Weights of a small GPT-style language model, trained from scratch on English Wikipedia.
Size: 11 layers, width 96, 3 heads of 32, vocabulary 5142.
Each number is 128 + 32 x the weight over its row's rms, rounded and kept within 0 to 255. Layers, rows and columns count from 0. The size above them is the row's rms in percent of the matrix's.

# layer 4 attention query, 96x96, rms 0.152, rows 0-36, columns 48-95
size [136  94  95 106 102 111 108  84  97 105 101 100 107 112 105 117 106 120  84 109 103 102 109 105 107 104  98 102 108 109  98  86 142 104  82 115  89]
[[103  69 204 116 154 146 101 101 109  97 130 116  94  73 169  99 155 144 148 143 126 102 128  86 162 152 137 179 163 150 157  90 169 113 104 137 146  96 102  81 118 184 109 130 140  81  91 115]
 [112 158 183  77 122 123 158 156 126 116 113  52 136 141 181 121 109 144 133 102 101 155 140 151 150 141 132  99 132  97 176 104 161  96 134 141 134 102  88 123 155 120 114  93 122  87 224 114]
 [ 72  86 169 109 148 163 125 103 148  75 105 158  74 124 104 130 139 192 121 152 111  93 112 121 153 128 106 157 153 181 154 128 164 104  79 150 162 125  30 122  87 190 145 111 120 132 103 107]
 [104 152 156 126 112 143 110 178 150 131 134 133 123 192 145 135  83 102 154 104  96 185 136 119  80 119 146  67 106  91 110 144 129  61  87  59 112 104  92 104  83 118  96 129 142 117 121 106]
 [134 149  66 154 120 160 157 120 131 110 148 171 164 114 164 117 107  53 144  77 186 105 162 112 122 134 104  74 145  94 131 181  80 170  65  83 123 142  93 124 142 116 191  97 112 197 183  74]
 [155 163  86 154 102 109 145  83 135 125 166 113 149 118 144 118 172 165 101 112 159  76 147 117 133  98 144 115 150  98  97 150  89 148 154 154 107 165 142 150 184  99 141 104 131 196 175 144]
 [110  86 145 116 136 151 136 156 111 143 117 119 104 111 108 158 128 103 106 165  74 129 132 154 137 120 104 169 110 167 132 101 173  90 163 149 162  55 171 123  73 145 109 211 139  78  86 159]
 [170 108 119  90 144  78  97 125  98 148  83 129 167  87 101 130 137  49 139 176  82 177 104 137 186 148 183 106 128 108 156 120 130 137 106 115 129  99 153 101 117 132 166 171 127  66 106 137]
 [101 138 144 134 105 154 129  85 122 110 203 152 128 159 172 125 145 148 122 138 163  55 147 120 152 156 102 145 147 145 124 157  86 143 140 164 104 194 114 160 161 143 117  49 105 249 154 122]
 [107  90 106 127 133 166 139 167 118 108 142 141 100  90 151 178 154 127 130 138  83  95 144 112 128 102  88 141 132 167 147 108 184 121 122 174 138  83 136 129  90 146 115 168 127 139 128 177]
 [155 163 132 155 122 118 111  84 126 136 145 110 141 145 117  87 132 112 103 117 194 135 126 163 109 129 161 130 143 100 102 127  85 158 148 124 112 188 129 147 192 133 149  64 118 211 123  99]
 [ 79 103 124 125 106 173 154  84 108  87 167 178 121 136 147 153 149 149 116 111 138  82 170 129 146 133 107 139 149 172 136 134 100 155 106 180  96 155 102 183 130 165 132 123  96 199 130 146]
 [199 139 161 134 187 104  93 173 104 172 143  88 135 143  84  81  92 109 112 125 137 139  94 154 102 149 143 124 105  90 148 119 114  91 148  86 144 113 135  97 173 113 103  88 151 132 120 104]
 [171 165  90 136 106 108 134  72 121 125 151 148 157 117 125  94 136 137 109 106 199 136  83 159 115 153 153 150 139 131 108 155  55 175 158 126  97 200 141 177 186 124 154  76 124 198 133 118]
 [190 117 167 129 155  75 116 120 156 173 133  83 157 139 136  61 122  79 158 147 129 146 105 149 105 140 118 141 120  98 119 109 122 117 143 103 125 139 175 109 204 126 141  59 140 130 112 125]
 [153 169  81 148  77 116 115  52 159 151 140  94 154 138 141 114 142 115 138 120 166 147 124 133 109 145 130 128 114  95 102 127 120 195 150 138 110 202 154 149 186  90 183  67 119 166 154 122]
 [141 151 123 109 152 111 120 145 182 171 128 107 162 169  80  91  87  92 166 118 122 149 141 183  84 136  96 119 104  85  96 110  92 152 156 125 124 173 152 136 200  93 139  51 103 178 121  98]
 [124 135  57 103  87  90 150  65 141 136 126 150 150 138 145 150 135 196 119  83 154 140  99 161 112 104 137 151 161 143 112 134 120 189 143 130 109 144 122 190 160  73 167 140 144 119 178 134]
 [107  93  84 129 109 182 130  83 111  62  90 175  82 127 129 178 150 176 122 106 120 129 141  98 178 137 176 108 136 151 124 132 142 126 103 106 146 117 102 139  91 146 126 198 149 101 106 100]
 [149 111 124 131 121 119 110 111 155 125 103 132 100 129 113 168 101 124 155 121 141 193 145 161 124 130 169 105  95  94 127  92 129 116 104  81 149  50 142 104  84 117 100 183 123  33  99 107]
 [129 146 142 144 146  94  96 152 140 152  99 120 108 174 101  99 162 123 120 118  65 172 140 125 167 123  93 157 136  93 117 122 126 122 122 122 135 168  99 142 183 150 139  61 139 151  88  98]
 [ 89 137 100 112  61 108 143 118 184 118  90 146  79 113 149 151 108 138 122 112 154 163  96 144 133 113 202 139 146 128 124 129 137 147 115 127 120  92 159 158 115  84 110 206 105  76 168 149]
 [190  73  84  62 142  81 152 147 189  80 161 121 128 131  97 140 130 169 138 135 171 150 123 171 131  88 170 151 134 129 195  95  80 151 122 116 118  57 152 141 126  96  81 120 151  74 173 147]
 [155 158 181 185 109 142 147  59  34 156 107 101 159  83 185 129 121 138  95 123 156 142 124 112 129 188 184 154 103 108 139 138 141  99  97 106 133 106 122 108 128 112 146 170 137 115  81  94]
 [134 137  95 168  90 150 128  96 130 141 130 142 178 146 135 141 104 110 134 153 104 169 156 170  92 189 138  78  98 129 124 135 129 163 126 146 195 164 101 180 150  58 140 136 149 161 163 146]
 [105 104 105 110 160 156  91 162  54 101 175 115 118 105  97 138 112 126 112 147 179  53 134  83 143 115 142  86  97 179 186 148 137 115 112 144 130 122 123 137  92 149  89  95 159 188 143 114]
 [154 144 128 144  91  96 140  92 154 129 130 169 138 121 145 148  59 144 169  95 181 189 128 156  66 121 134 131 109 103  74 101 114 135 127  74 123 114 136 107 149  88 168 189 115  82 141 102]
 [116 127 106 173 173 162 146 151  59 117 165 109 150 118  90 156 134 188 118 171 110  41 168 109 229 118 102  85 103 137 167 134 157 110  85 156 126 130 101 155  77 182 106  82 137 156 131 103]
 [ 93 127  79 130 102 137 106 133 170  88  70 194  97 130 107 139 120 137 113  68 137 204  98 125 112 116 194 138 162 144 149 175  79 179 149 142 130 146 114 184 129 107 131 164 155 108 158 133]
 [172  89 181 137 124 120  94 113 151 189  67  96 124 121 120 126 180 156 134  93 121 177 126 150 113 133 111 161 154  95 138 132 129  91 114 119  93 118 130 121 170 134 136 140 150  92  88  76]
 [124 146 120 109 158  71 153 171 160 157 178 113 156 152  48 108  89 144 150 158 118 173 150 205 118  84  77 131 114  65 121  90 112 118 137 111 144 129 142 137 145 115  81  85 114 108 144 134]
 [174 110 106  90 115 115 181 103 155 103 111 167 112  98 107 124 127 135 132  81 131 170 114 153 111 147 179  87 146 117 126 154  94 148 131 131 102 117 128 163 128 128 124 200 113  54 142 172]
 [ 93 134 149 120 163 112 111 112 128 123 167 159  92 158 112 199 110  97 108  93  84 160 154 151 104 150 142 164 157 165 107 100  82 162 102 170 132 126 162 108 119 165  69 145  80 111 124  50]
 [118 155  99  91 147  95 164 132 212 177  98  52  90 100 161  64 174 153 178 107 147 170 119  95 131 151 138  42 123 118 120 142 133 148 111  93 113 153 150 152 121 165 134 121 127 130 160 147]
 [123 122 137 140 104 172 100 114  63 100 162 189 128 102 125 157 112 132  86 200 183  80 150 138 146 112  88 154 111 125 140 136 202 100 140 104  80 118 145 105 101  99 137 113 154 168  91 141]
 [127 136 142 147 157 110  98 119  96  77 182 166 105 115 115 190 146 105 144 129 106  92 189 177 121 133 103 154 138 158 106  53  71 142 117 162 134 114 133 120 111 189 105 162  85 125 125  67]
 [110 136 154  97 159  78 169 155 139 117 161 119 131 158  94 148 151 121 152 109 103 165 123 188  82 123 139 137 133  96 131  81 105 149 124 142 106  80 160 176 117 135 116 171  90 100 151 123]]
# layer 4 attention key, 96x96, rms 0.151, rows 0-36, columns 48-95
size [100 124 111  87 112  96 112  73  79 124  99  96 130  81 118  87  96 103  87  96  95 107 111 100  97 109 101 102 112 107  97  95 133 108  85 112  76]
[[142 164 163 132  86  91 151 168 112 139  54 127  96 154 175 145  98 119 119 133 100 167 132 114  89 150 160 101 136  67 104 117 115  88 167 130 120 116 142 128 201  73 103 108  92 121  98 110]
 [116  81 168 202  84 140  93  98  75 142 116 139 113 114 136 170 111 110 112 135 162 178 107 132  97 125 184 109 148  80 137 101 115  62  76 135 135  83 124 140  97 127 118 162 195 108  78 155]
 [102 135  98 182  49  75  69 109  92 201 159 120 153 132 149  81  96  85 163 136 115 209 107 155  87 196 174 155 113  79 128 130 162 109 168 159 135  79 121 136  91 101 105 187 122  94 135 124]
 [121 113 135 141 151 147 128 142 124 125 161 114 119 132  89 142 160 120  96 119 127 169 114 149 126  92 122 170 126 140 182  94 186  97  56 126 136 117 152 201  93 123 159 185 158  91 138 113]
 [166 143 136  81 133 157 173 174 140 110 152 119 131 117 120 113 139 130 107 160 102  75 129 150 136  95  94 115 121 170 148 175  96 170 162 140  95 191 115  57 141 179 115 140  95 143 160  38]
 [142 142  50  94 121  84 184 134 152 143  98 165 178  77 144  67 137  79 188 101 136 118 170  98 159 155 133 181 160 106 148 132  57 177 174 166  99 112 140  53 118  71 146 103  80  95 158 121]
 [100 118 169 180 111 145  69 124 133 130 173  75 116 185 113 124 128 139 132 165  93 176 102 145 107 131 180 109 113  99  83 126 206  85 105 136 189 119 115 193 130 127 131 181 153 130  98 111]
 [148 100 115 172  79 160 109 112  93 134 138 145 124 124 168 100 122 149 134 149  90  52 135 155  67 137 108 128  62 118  95 107 159  93 119 143 117 158 146 100 153 119 107 167 110 161 166  58]
 [ 70 210 133 142 112  81 151 160 119 148 147  62 122 123 161 121 126  72 113  92 134 203 129  87 147 143 159 162 156 100 157 187 132 157 157 141 124 106 122 173 123 110 122 168 111 105  91 157]
 [109  96 171 169 121 116  94  87 140 131 134 117 121 149 132 106 128 167 141 178  70 158 136 166 114 200 180 143  84 123  98 111 152 124 136 182 163 122 149 178 138 121 178 174 142 118 148  80]
 [103 174 109 117 124 132 180 184 126 137 132 101 128  95 160 134 122  96  82  78 159 133 106  82 137  92 137 143 163 128 183 194 140 175 129 102 105 105 108 118  99 113  72 112 120 109 142 162]
 [106 134 180 189 154 134  99 148 116 136 169 109  40 141 143 107 146 143 132 153  95 164 165 139  92 160 128 145 124 104  92 130  78 154 153 120 149 103 111 173 109 142 145 177 118 124 150  75]
 [134 173  76 129 117 135 153 150 142 138  83  92 163  96 164 146 114 110 114  75 184 145 102 103 130  71 132 100 150 110 181 125 180 136  79  98 122 106 124 107 120 104 120 103 117 114 131 160]
 [112 173 129 158 133 135 161 187  62 153 138 117 114  91 185 149 150 116  65 117 170 105 159  96 120 107 141 156 167 112 160 166 120 137 147 134 117 110  85 102 101 141  91  96  91 132 150 146]
 [114 190  96 134 121 158 167 162 103 169 114 100 135  98 141 148 102 100  86  80 194 123 123 107  96  85 128 120 137 103 176 135 152 133 133  98 118 102 123  79 112 110 107  93  99 136 147 154]
 [ 93 148 137 152 121 161 165 160  79 162 146 109 106 112 163 154 152 104  61 125 145  92 126  92  74  96 114 160 170 122 175 167 149 118 134 162  98  97  87 110  97 141  45 102 117 112 116 169]
 [140 160 135 160 153 162 172 171  98 148 143  80 110 102 128 158 133 123  74  94 188  82 120 103  84  95 101 128 137 158 172 133 142 114 127 116  94  92  78 118 105 134  67 110 114 122 132 136]
 [ 63 112 173 128  97 125 119 163 118 128 127 107  74 149 148 129 144 113  91 158  91  81 168 155 195 120 109 137 177 126 123 120  44 146 156 171 132 139  91 110 135 196  26 125  93 140  92 134]
 [131 113 116 117 129  84 117 105 165 104 126 163 149 160  99  85 126 130 198 151  72 128 132 139 193 159 111 105 131 144  80 127  68 135 142 116 159 158 162 159 159 163 164 136 131 139 139 110]
 [166 123 118  51 139  94 136 156 223 127 101 114 141 135  44  95 104  98 199 112 116 130 103 160 147 137  85  70 141 149  89 135 107 154 178  83 144 173 155 197 163 146 133 102 151 112 130 152]
 [107 125 138 227 126 184 128 133  81 146 162 130 109 106 167 165 154 132  92  98 184  91 107 127  93 116 146 126 127 151 144 142 127 122  90 114 127  82  99 114 109 145  17 137 154 151 103 125]
 [117 112 153  46 128  71 121 154 153 139 127 133 100 146  78  94 113 114 170 135  80 135 151 140 167 186 112 109 136 135 133 139  75 194 198 142 159 159 141 173 158 150 143 111 131 106 136 159]
 [116 166 136 118 120  85 111 198 138 128  36  73  74 136 161 143  95  89 133 104 144 126 106 142 209 119 136  73 150 133  94  77 120 119 132 126 181 144  65  65 197 164 133 144 129 124 117 155]
 [160  92 144 142 137 132  90 124 159 125 136 160 185 141 120  86 135 125 136 140 115 199 119 176  92 129 108 121 144 136  88 137 170 110 147  91 163 109 209 154  57 130 122 112 114 151  93 157]
 [118  75 114 128 138 120 105 129 149  93 155  96  97 131 142 167 124 152 126 117 115 139 143  42 118 114 133 143 180 133 135 129 142 128 166 144 129 137  90 130 122 132  48 100 121 124 139 132]
 [131 140  78 134 137 110 114 127  80 117  56 109 130 126 200 146 166 153 167 117 137 130 114  80 159  83 159 128 121  99 111 132 163 124  52 115 102 108 140  87 153 118 231 188 154 101 174  54]
 [149 106 139  50 135  98 152 143 165 110 142 110 169 129  44 112 127 100 164 151  84 117 155 165 144 165  68  70 145 165 137 132  86 136 165 137 156 149 144 156 128 165 129  86 104  95 126 150]
 [104 125  66 179 129 163  96 102 112  97  84 128 144 122 162 142 162 143 154 103 172 127  60  93 146  76 165 182 125 114  93 135 149  99  56 148  71 155 110 139 124 112 220 146 161 142 130  65]
 [120 141 131 114 144  75 104 162 141 104 123 124  73 148  99 104 108 125 135 124  86 128 143 134 207 144 114 118 132 154 123 132  75 209 131 105 206 162 119 127 180 175  92 104 131 147 150 107]
 [141 121 156 162 133 171 139 119 130 150 154 161 113 118 137 123 122 103  92 104 154 135 156 201 101  90 121  97 145 123  86 183 126 123 122  79 145 100 148 117  84 120  56 106 139 181  40 145]
 [135 117 159 127 140 149 124 156 121 133 127  82  89 105 133 196 156 107  87 108 167  99 112 130 106 129 104 127 153 143 153 105 146  98 112 153  93  97  40 128 136 106  63 137 121 116  93 160]
 [151 137  97  78 133  83 127 143 157 134 128 174  96 160  76  85  72 100 183 117  79 114 147 151 189 150  75 111 118 146 137 106  72 157 149 112 172 154 140 168 147 153 155  82 113 120 163 141]
 [134  94 150 116  57 132 124 160 120 133  75 151 165 170 134 149 104 157  96 103 143 185 110  74  92 140 161 147 137 116 136 135 131  60 100 124 153  77 123 123 108 134 130 246 188  97  68 133]
 [129 104 144 128 144 146  99 110 101  98 131 199  59 127  95 184 117 104  40 123 103 145 108  86 145 167 107 194 145 148 141 105 104 112 105 137 141  97 141  70 119 157 103 168 107 122 106  89]
 [114 164  94 164 121 102 189 114 183 197 102  69 201 133 121 107 118  95 152 120 181 139 104 157 142 112 107  66 139 133 157 173 129 158 128 154 149 124 174 128  81  95 127  92 141 119 164 195]
 [102  95 167  96  78 156 113 114  97 117  94 134 126 119 167 154 116 170 117 164 124 128 133 108 112 180 153 174  99 113 123 126 167  74 128 143 123  67 109 103  93 135  83 186 172 106  68 134]
 [156 139 112  92 182 156 143  83 109  74 115 146 102 125 126 116 159 186 126 131 153 156 114  52 118 100 150 151 134 159 192 123  98  53  78  87 137 117 130 134 121 129 109 205 175  84  96 126]]
# layer 4 attention value, 96x96, rms 0.118, rows 0-31, columns 48-95
size [ 92  73  83  99  97 115  88  92  95  93  88  96  97 108  96  89  82  87  98  99 114  99  98  96  96 102 100  81  99  92  88 102]
[[189 122 125 185  96 124 157 155 162  99 128 144  89 129 129 108 149 145  92 168 143 166 134 130  64 174 123 130  67 133 125 102 165 101 164  91 139 118 142 106  81  84 107 123  54 121 111 141]
 [168 140  64 178 114 125  98 134 108 113 143  86  72 149 128 128  99 156 145 152 123  87  87 145 106 172 112  59 151 114 108 146 130 124 145 134 112 160  62 104 107 101 132 143 128 161 183 135]
 [102  71  97 102 215 162 157 141  95 114 130 140  97  78  83 153 164 116  78 114 147  81 133  81  81 123 131  87 176 124  51 109 104 157 116 102 128 115 118 126 134 158 135 113 128 151 188  90]
 [ 54 145 113 134  57  84 135 154 117 140 103 143 119 144 149 130  70 122 133 129 141 118 118 111 112 146 138 113 180  98 127 126 180 144 213 141  92  98 120 138 189  78 134 139 187 149 172 107]
 [183 154 167  85 137  95 119  92 104 125  97 109 134 144 116 153 208 106 128 193 148 163 160 130 147 111 103 174 102 116 171 120 173  69 105  99 166 140 165 144 101 142 164 131 106  91 104 139]
 [ 76 158 136 118 106 144 170 105 112 127  90 141 151 145 150 133 109  94 120 103 110 142 145  96 157  66 150 208 131 110 111 140 200 143  94 118  72 101 155 122  88 125  83 133 168  84  77 193]
 [129 162 139 132 184 156 202 170 132 129 137 106 113  93 166 115 121 124 123 185 127 134 141  72  92 210 175 173 115 121 121 163 146 128 151 154  92  98 111 103  83 134  85 152  50 141 134 121]
 [ 91 123 141 192 129 162  90 174 127 144 105 138 166  92  58 108 134 136  81 140 105 106 153  90 112 145 106  87 170  85  99  88 123 120 180 128 107 168  96 102 157 183 157 117 120 123 112 143]
 [ 35 143 110 140 117 139  79 149 145 141 126  97 111 114 161 137 114 149 147 112 112  87 123 163 190 119 159 141 174 112 110 165 111 174 205 219  78 105  83 123 134 102  67 131 151 143 134 106]
 [ 85 147 169 146  82  92 129 153 163 120 125  99 141 138  64 144 116 111 130 143 131 133 168 142 134 193  95 134 173 162 131 123 171 142 151 122 124 182 117 141 146 155 115 103 100 160 126 125]
 [ 43 120 153 128  95  87 102 113 156 168  72 143 108 109 171  93  85 132 123  89  98 118  97 113 173 117 161 179 164 104 107 134 154 179  96 128 126 109 145 133 193 132  99 102 215 161  86 106]
 [175 139 141 114 178 137 180  92 107  95 117 126 109 116 131 133 160 156 132 115  98 151 167 103 120  86 108  95  91  77 137  53  81 135 127  79 179 129 113  86 169 112 193 116 114 109 174 153]
 [ 68 105 165 191 155 138 100 159 104 148 121 110 207  78  93 127 154  99 129 128 159  87  47 164 125 183 129 149 150 143 110 142 149 143 157 132  99 128 108 136 164 140 144 131  99  94 103  85]
 [178 129 118 147 155 118  51 116 146 139 165 159 146 127 111 143 136 137 110 124 141 131 110 146  75 182  90  78  59 175 118  73 116  80 152  71 198 141 172 105 134 167 141 114  70 118 147 125]
 [150 176 138 101  67  67 109 104 143 162 167 128 100 164 187 109 107 107 182 136 118 172 117 175 179 131 138 172  59 100 148 162 110 125 143 108 126 158 144 131 109  86 165 140  55 125 131  74]
 [148 124 117 220  16  83 117 119 143 140  99 144 180 145 148 126 124 123 135 132 128 150 113 193  97 166 139  95 140 149 187 112 173  77 198 176 136 144 141 137 102 126 109 125  76 115 126 123]
 [141 154 134 130  98 147  71  94 177 125 127 136 129 148 169 173 138 126 142 168  93 137 176 132 225 106 120 169 102 109 202 179 109 147 122 140  84 137 123 141  82 152  94 141 132 124 112 147]
 [ 80 197 133 110  64 125 119 132 155 136 132 106 177 138 122 167 133  94 161 124 112 124 169 132 142 136 144 178 105 127 141  75 163 145 173 144 122 109 161  95  87 111 141 165 105  81  83 195]
 [173 156 156 130  50  77 126 115 127 125 151  92 138 143 166 143 124 180 156 140 125 129 143 159 163 137 135 121  61 127 190 143 111 140 160 142  93 166 106 125 118 106 120 162  76 138 147 104]
 [121  97 102 141 162 187  78 104 143 108 122 159 165 101  78 142 126 184 117  71 136  94  91 118 119 147 124   9 132 149 130 143  45 135 183 108 147 184  94 127 169 156 116 114 150 146 144 145]
 [133  85 125 122 181 170  94 118  84 126 124 144  55 139 176 119  68 133 139 163 137  78 102 178 118 154 157 159 105 126  87 178  77 116  84  56 130 137  74  93 150 112 126 114 184 170 125 140]
 [ 84 156 150  98 111 115  91 138  94 142 153  91 107 123 165 123 150 108 153 133 112 138 142 151 200  55 125 198 111 137 106 149 198 113  73  94 121 129 165 127  61  94 137 100 146 113  92 118]
 [ 93  92 101 147 198 169 132 119 104  99  96 139 131  74  71 146 170 180  90  56 128 101 143  84 119  83 121  89 205 123 106  99 103 153 110 128 126 113 125 140 155 172 159 116 186 143 173 125]
 [137 127 159  98 132 119  96 143 166 128 146 105 133 122  84 105 151  97 103 183 119 125 112 199  76 156 108  89  73 139 127 100  92  75 150 104 156 169 107 111 143 132 149 130  92 161 126 151]
 [187  69 105 153 136 130 139  94 125 103 134 164 117 125 162 162 112 219 114 133 173 120 146 143 143 138 145 106  88  95 132 185 127 142 119  77 109 118 111 149  95 135  51 127 188 150 127 116]
 [146 117  94 163 144 148 199 140 123  87 110 119  92 154  40  87 113 130 146 128 138 131 122 100  84 119  93 118 151 182 133  79 150 136 142 179 148 155  81 130 199  85 116 123 171 150 144 177]
 [142 137 156  83 159 115 204 117 149 114 124 144 125 119  93 111 152 111 113 159 128 127 191  92 111  68 127 177 121 103 117 118 177  89  93 104 107 139 162 144 123 118  86 133 182 166  77 202]
 [110 112 124 127 178 159 145 135  94 140 115 126 157 151  88 131 139  81 125  77 149 104 178 208 128 110  87 117 160 168 112  38 114 149 133 128 153  94 171  85 178 127 202 135  62  94 188  91]
 [ 75 162 189  98 177 182 127 103  96 138 117 112 167 107  79 124 150 145 153 109 139 109 141 163 119  98 135 155 124 132  91  94 107 114  81 133 198 128 114 111 164 144 150 120 138 140  99 124]
 [ 89 159  99 150 118 151 127 137 180 108 168 119 103 128 148 121 123 175 170 119 120 129 138 114 144  72 144 113 186  63 132 222 108 130 167 153  76 135 108 135 119 130 136 128 166 190 101 115]
 [103  87 118 161 141 160 149 127 154 111  87 109 136 120 113 105 142 197 127 110 117  85 127  60 135  79 150 150 184 140 104 116 150 165 125 205  64 118 108 107 139 161  98 102 191 152  76 172]
 [120 115 110  80 123 162 159 155 133 109 111 154 124 135 170 175 135 105 119  94 116 100 183 174 138  80 144 120 160  93 167 148  53 146 167 187  20 104 120  82  89 105 108 156 136 139 116 110]]
# layer 4 attention output (transposed), 96x96, rms 0.115, rows 0-31, columns 48-95
size [ 90  81  96  95 101 108  89  96  97  91  92  97  94 111 102  93  90  89 108  93 111  94 107  96  94  99  94  86  99  97  94 102]
[[125 172  49 146 166 170 134 137 127 101 106 146 133 122  76  87 179 134 142 131 157 144 153 125 103 100 136 121 164  71 165 161 130 102  79 165 166 142 132 135 130 113  41 118 117 181 161  97]
 [144 162 127  57 125 100 128 178 176  80 130  92 114 148  68  77 151 123 180 174  95 128 111  93 109 105 110 133  88 146  94 132 130 104 103 119 138  89 158 111 160 105 123 129 124 156 158 124]
 [113 123 126 124 123 185 136  96  91  88 151 140 157 122 172 155 108 146 101 121 120  93 162  92 140 134 171 116 186 161 148 155  95 115 113 151 125 151 121 160 122 162 110 112 102 124 168 108]
 [192 126 151 162  83 105 110 102 155  54 106 156  95 169 101 124 114 108 195  91 106 143 137 153  82 155 110  90 134 151  88  75  97 136 100 126 136 125 158 210 122 194 158 146 143 109 113 141]
 [106 106  58 161 146 185 169 178 106 185 159 131 116 111 154 141 150 154  80  83 125 132 141 117 113  96 161 160 110  94 128 165 131 159 143 110  71 141  75 141  70 126  68 126 130 109 119 132]
 [144  67 150 157  86 112 119 117 146 132 138 207 116 136 146 123  60 114 123  93 134 130  98 190  92 157  82  83 173 161  98 134  87 168 167 123 154 138 127 136 162 155 203 131 141  87 132 178]
 [159 159  95 127 152 157 124 123 135 116  95 151 117 100 134 141 155 136 168 148 136 171 137 112  79  80 101  99 183  59 141 158 112 169 134 192 144 139 173 131 142 103 131 132 123 105 116 109]
 [140 157 123 101  89 160 142 123 125  81 203 145 110 142 159 134 115 136 133 130  93  63 137 132 106 133 142 110 144 168 127 141 124 104  52 115 143 149 111 116 110 165 136 162 154 201 179 158]
 [165 119 143  81  82  92 120 122 147  74 126 107 141 188  98 131 134 105 170 119  93  84 147 175 130 200  86  84 135 145  51 113  84 113 135  98 132 142 142 115 164 171 217 166 118 143 123 125]
 [133 134 104 135  90 159 152 108 172 151 117 143 100 102 106 165 119 154 173  87 126 100 122 151  60 114  81 155 165 117 102 129 164 127 115 144  92 142 129 157  93 203  93 130 155 182 149  79]
 [136 111 228 114 100  46 125  90 111 152 100 137 100 133 133 128 101 109 156 150 132 136 118 167 170 143  96 123 113 159 112  79 132 119 138  99 150 127 138 126 168 134 217  49  97  70  86 167]
 [103 147 106 145 126 193 122 165 154 141 132 133 170 132 135  85 142  93  62 138  92 145 120  79 196 143 163 174  59 141 135 127 182 146 128 137 177 100  70 153 121 117 107 125 190 131 145 129]
 [123 149 123  78 119 143 188  96 101  85 134 121  83 129 157 165 138 182 152 108 169  73 142 130  96 118 124 100 193 132  83 159  81 127  76 122 102 151 127 146  93 127 130 152 109 174 143 141]
 [ 81 177  97 153 156 176 123 146 109 147 116 116 131  94 113 132 172 162  90 139 158 110 118  78 101 100 176 135 126 108 175 155 192 110 107 164 128 145 108 113  86  69  43 108 125 194 159  85]
 [140 154 151 152 151 109 108 161 146 172  69 135 123 100  79 119 140 127 165 161 156 229 121 105 125  93 139 140  77 100 157  62 153 131 166 117 126 113 145  98 127  66 133 137 135 104 108 118]
 [150 131 123 126 142 137 103 122 139 116  99 125  79 151  64  66 194 120 167 128 149 108  97 164 120 115  89 140 123  70 107 101 124 120 105 135 124 107 117 124  73 153  95 176 150 182 121 120]
 [154 114 108 108 162  79 128 214 156 196 167  86  86 128 114 112 130 104 133 126 129 155 100 159 134 146 125 170  51 108  98 142 161 157 182 102 106 113 104  52 124  98 129 117 172  85 116 134]
 [154 124  86 165 100 107 123 124 169 131  71 155  97 152  74 158 169  89 157  99 129 135  89 165  78 188 101 113 122 152  96 133 159 116 192 157 155 100 111 160 133 134 114 197 149 174  77 126]
 [177 142 112 127 143  70 130 178 138 147 104  71  90 145  80 133 184 133 157 155 133 170  89 113 123 111  96 170  57  84 116 107 161 120 155 127 109 107 119  70 153  90 112 154 166 119  78 120]
 [138 158 145  65 116 117 148 122 107 100 172  57 139 154 147 118 122 129  81 133 119  29 138 107 128 144 146 109 134 156 148 148 137 117  66  93 114 143 113  69 125 133  89 165 161 194 191 115]
 [147 149 169  80 129  78 115 175 121 139 123 125 116 100 153  85  87 176 157 178 130 183 158  91  95  81 135 129 104 149 103 141 131 137 130 124 146 132 157  59 191  47 140  64 118  56 103 146]
 [117  77 141 110  90 129 158 157 129 190 148 171 128 114 135 105  81 128 149 128 141 186 127 123  78 122 112  99 139 161  86 125  78 140 211  99 117 147 125 109 153 140 184  80  74  67 117 166]
 [113 116 134 116 110 151 154  84 103  99 178 116 163 136 164 128 107 125  74 102 101  49 145 124 156 165 143 118 183 163 125 153  92 148 109 121 134 140 108 155 113 188 139 123 109 133 172 139]
 [103 160 100 144 155 161 139 130 113 166 150 137 121 111 114 170 200 164 121 154 159 128 129  95 103 122 155  88 142  95 156 129 176  86  81 172 116 143 132 132 119  97  82 179 100 187 136  85]
 [169 106 115  88 159  94 105 131 104 145 116 113 115 118 130 100 136 134 152 124 129 153 130 117 132  96 128 161 136 132 135 186 119 168 143  79 134 127 153  78 174 103  78  71 140  68 115 123]
 [105 141 130  95  86 139 149 102 177  71 175 116 162 174 131  89  76 108 118 168 109  87 123 171 145 121 100 110 103 115 111 128 135  95  79 164 157 138 129 209 171 160 129 105 190 169 174  90]
 [108  59 113 128 105 133 118 100 137 150 199 183 109  99 207 121  81 111 131 147 121 149  99 144 122 157  84  99  99 148 118 136  93 106 139 106 147 139 138 185 135 147 143 147 148  77 104 171]
 [ 86 160 103 172 134 217 146  99 128 112 114 160 166 133 157 154 145 153  75  97 126 118 127 108 159 160 177 151 155 141 133 139 159 104 125 163 173 113 107 178  67 119  70 136 161 157 145  85]
 [ 70 141 148  75  56 156 170  90 103 150 143 115 164 144 181 171 131 157  99  87 131 107 184 113 137 119 138  93 118 157 130 181 161 113 171  96  98 137  90  90 145 143 105 120 116 164  93 126]
 [177 127 146  78 109  76 112 134 139 155 160 125 129 135 125  87  76  94 174 152  84 140 122 149 141 174  76 117 106 163 116  75  98 129 127 108 133  98 175  90 158 156 205 173 139  77 125 167]
 [146  86 140  79  93 117 149 125 136 131 192 111 126 167 172 104  88  89 129 134 100  56 125 167 136 158  82 113 154 149 106 151  97 116 113 109 159 137 132 115 169 176 179  92 154 129 150 147]
 [183 105 130 154 122  87 110 134 121 135 121 126 133 157 153 146 150 103 124 115 124 108 137 175 174 225 126  89 154 151 123  97  95 109 119 142 144 123 158 110 147 168 175 232 110  86 124 131]]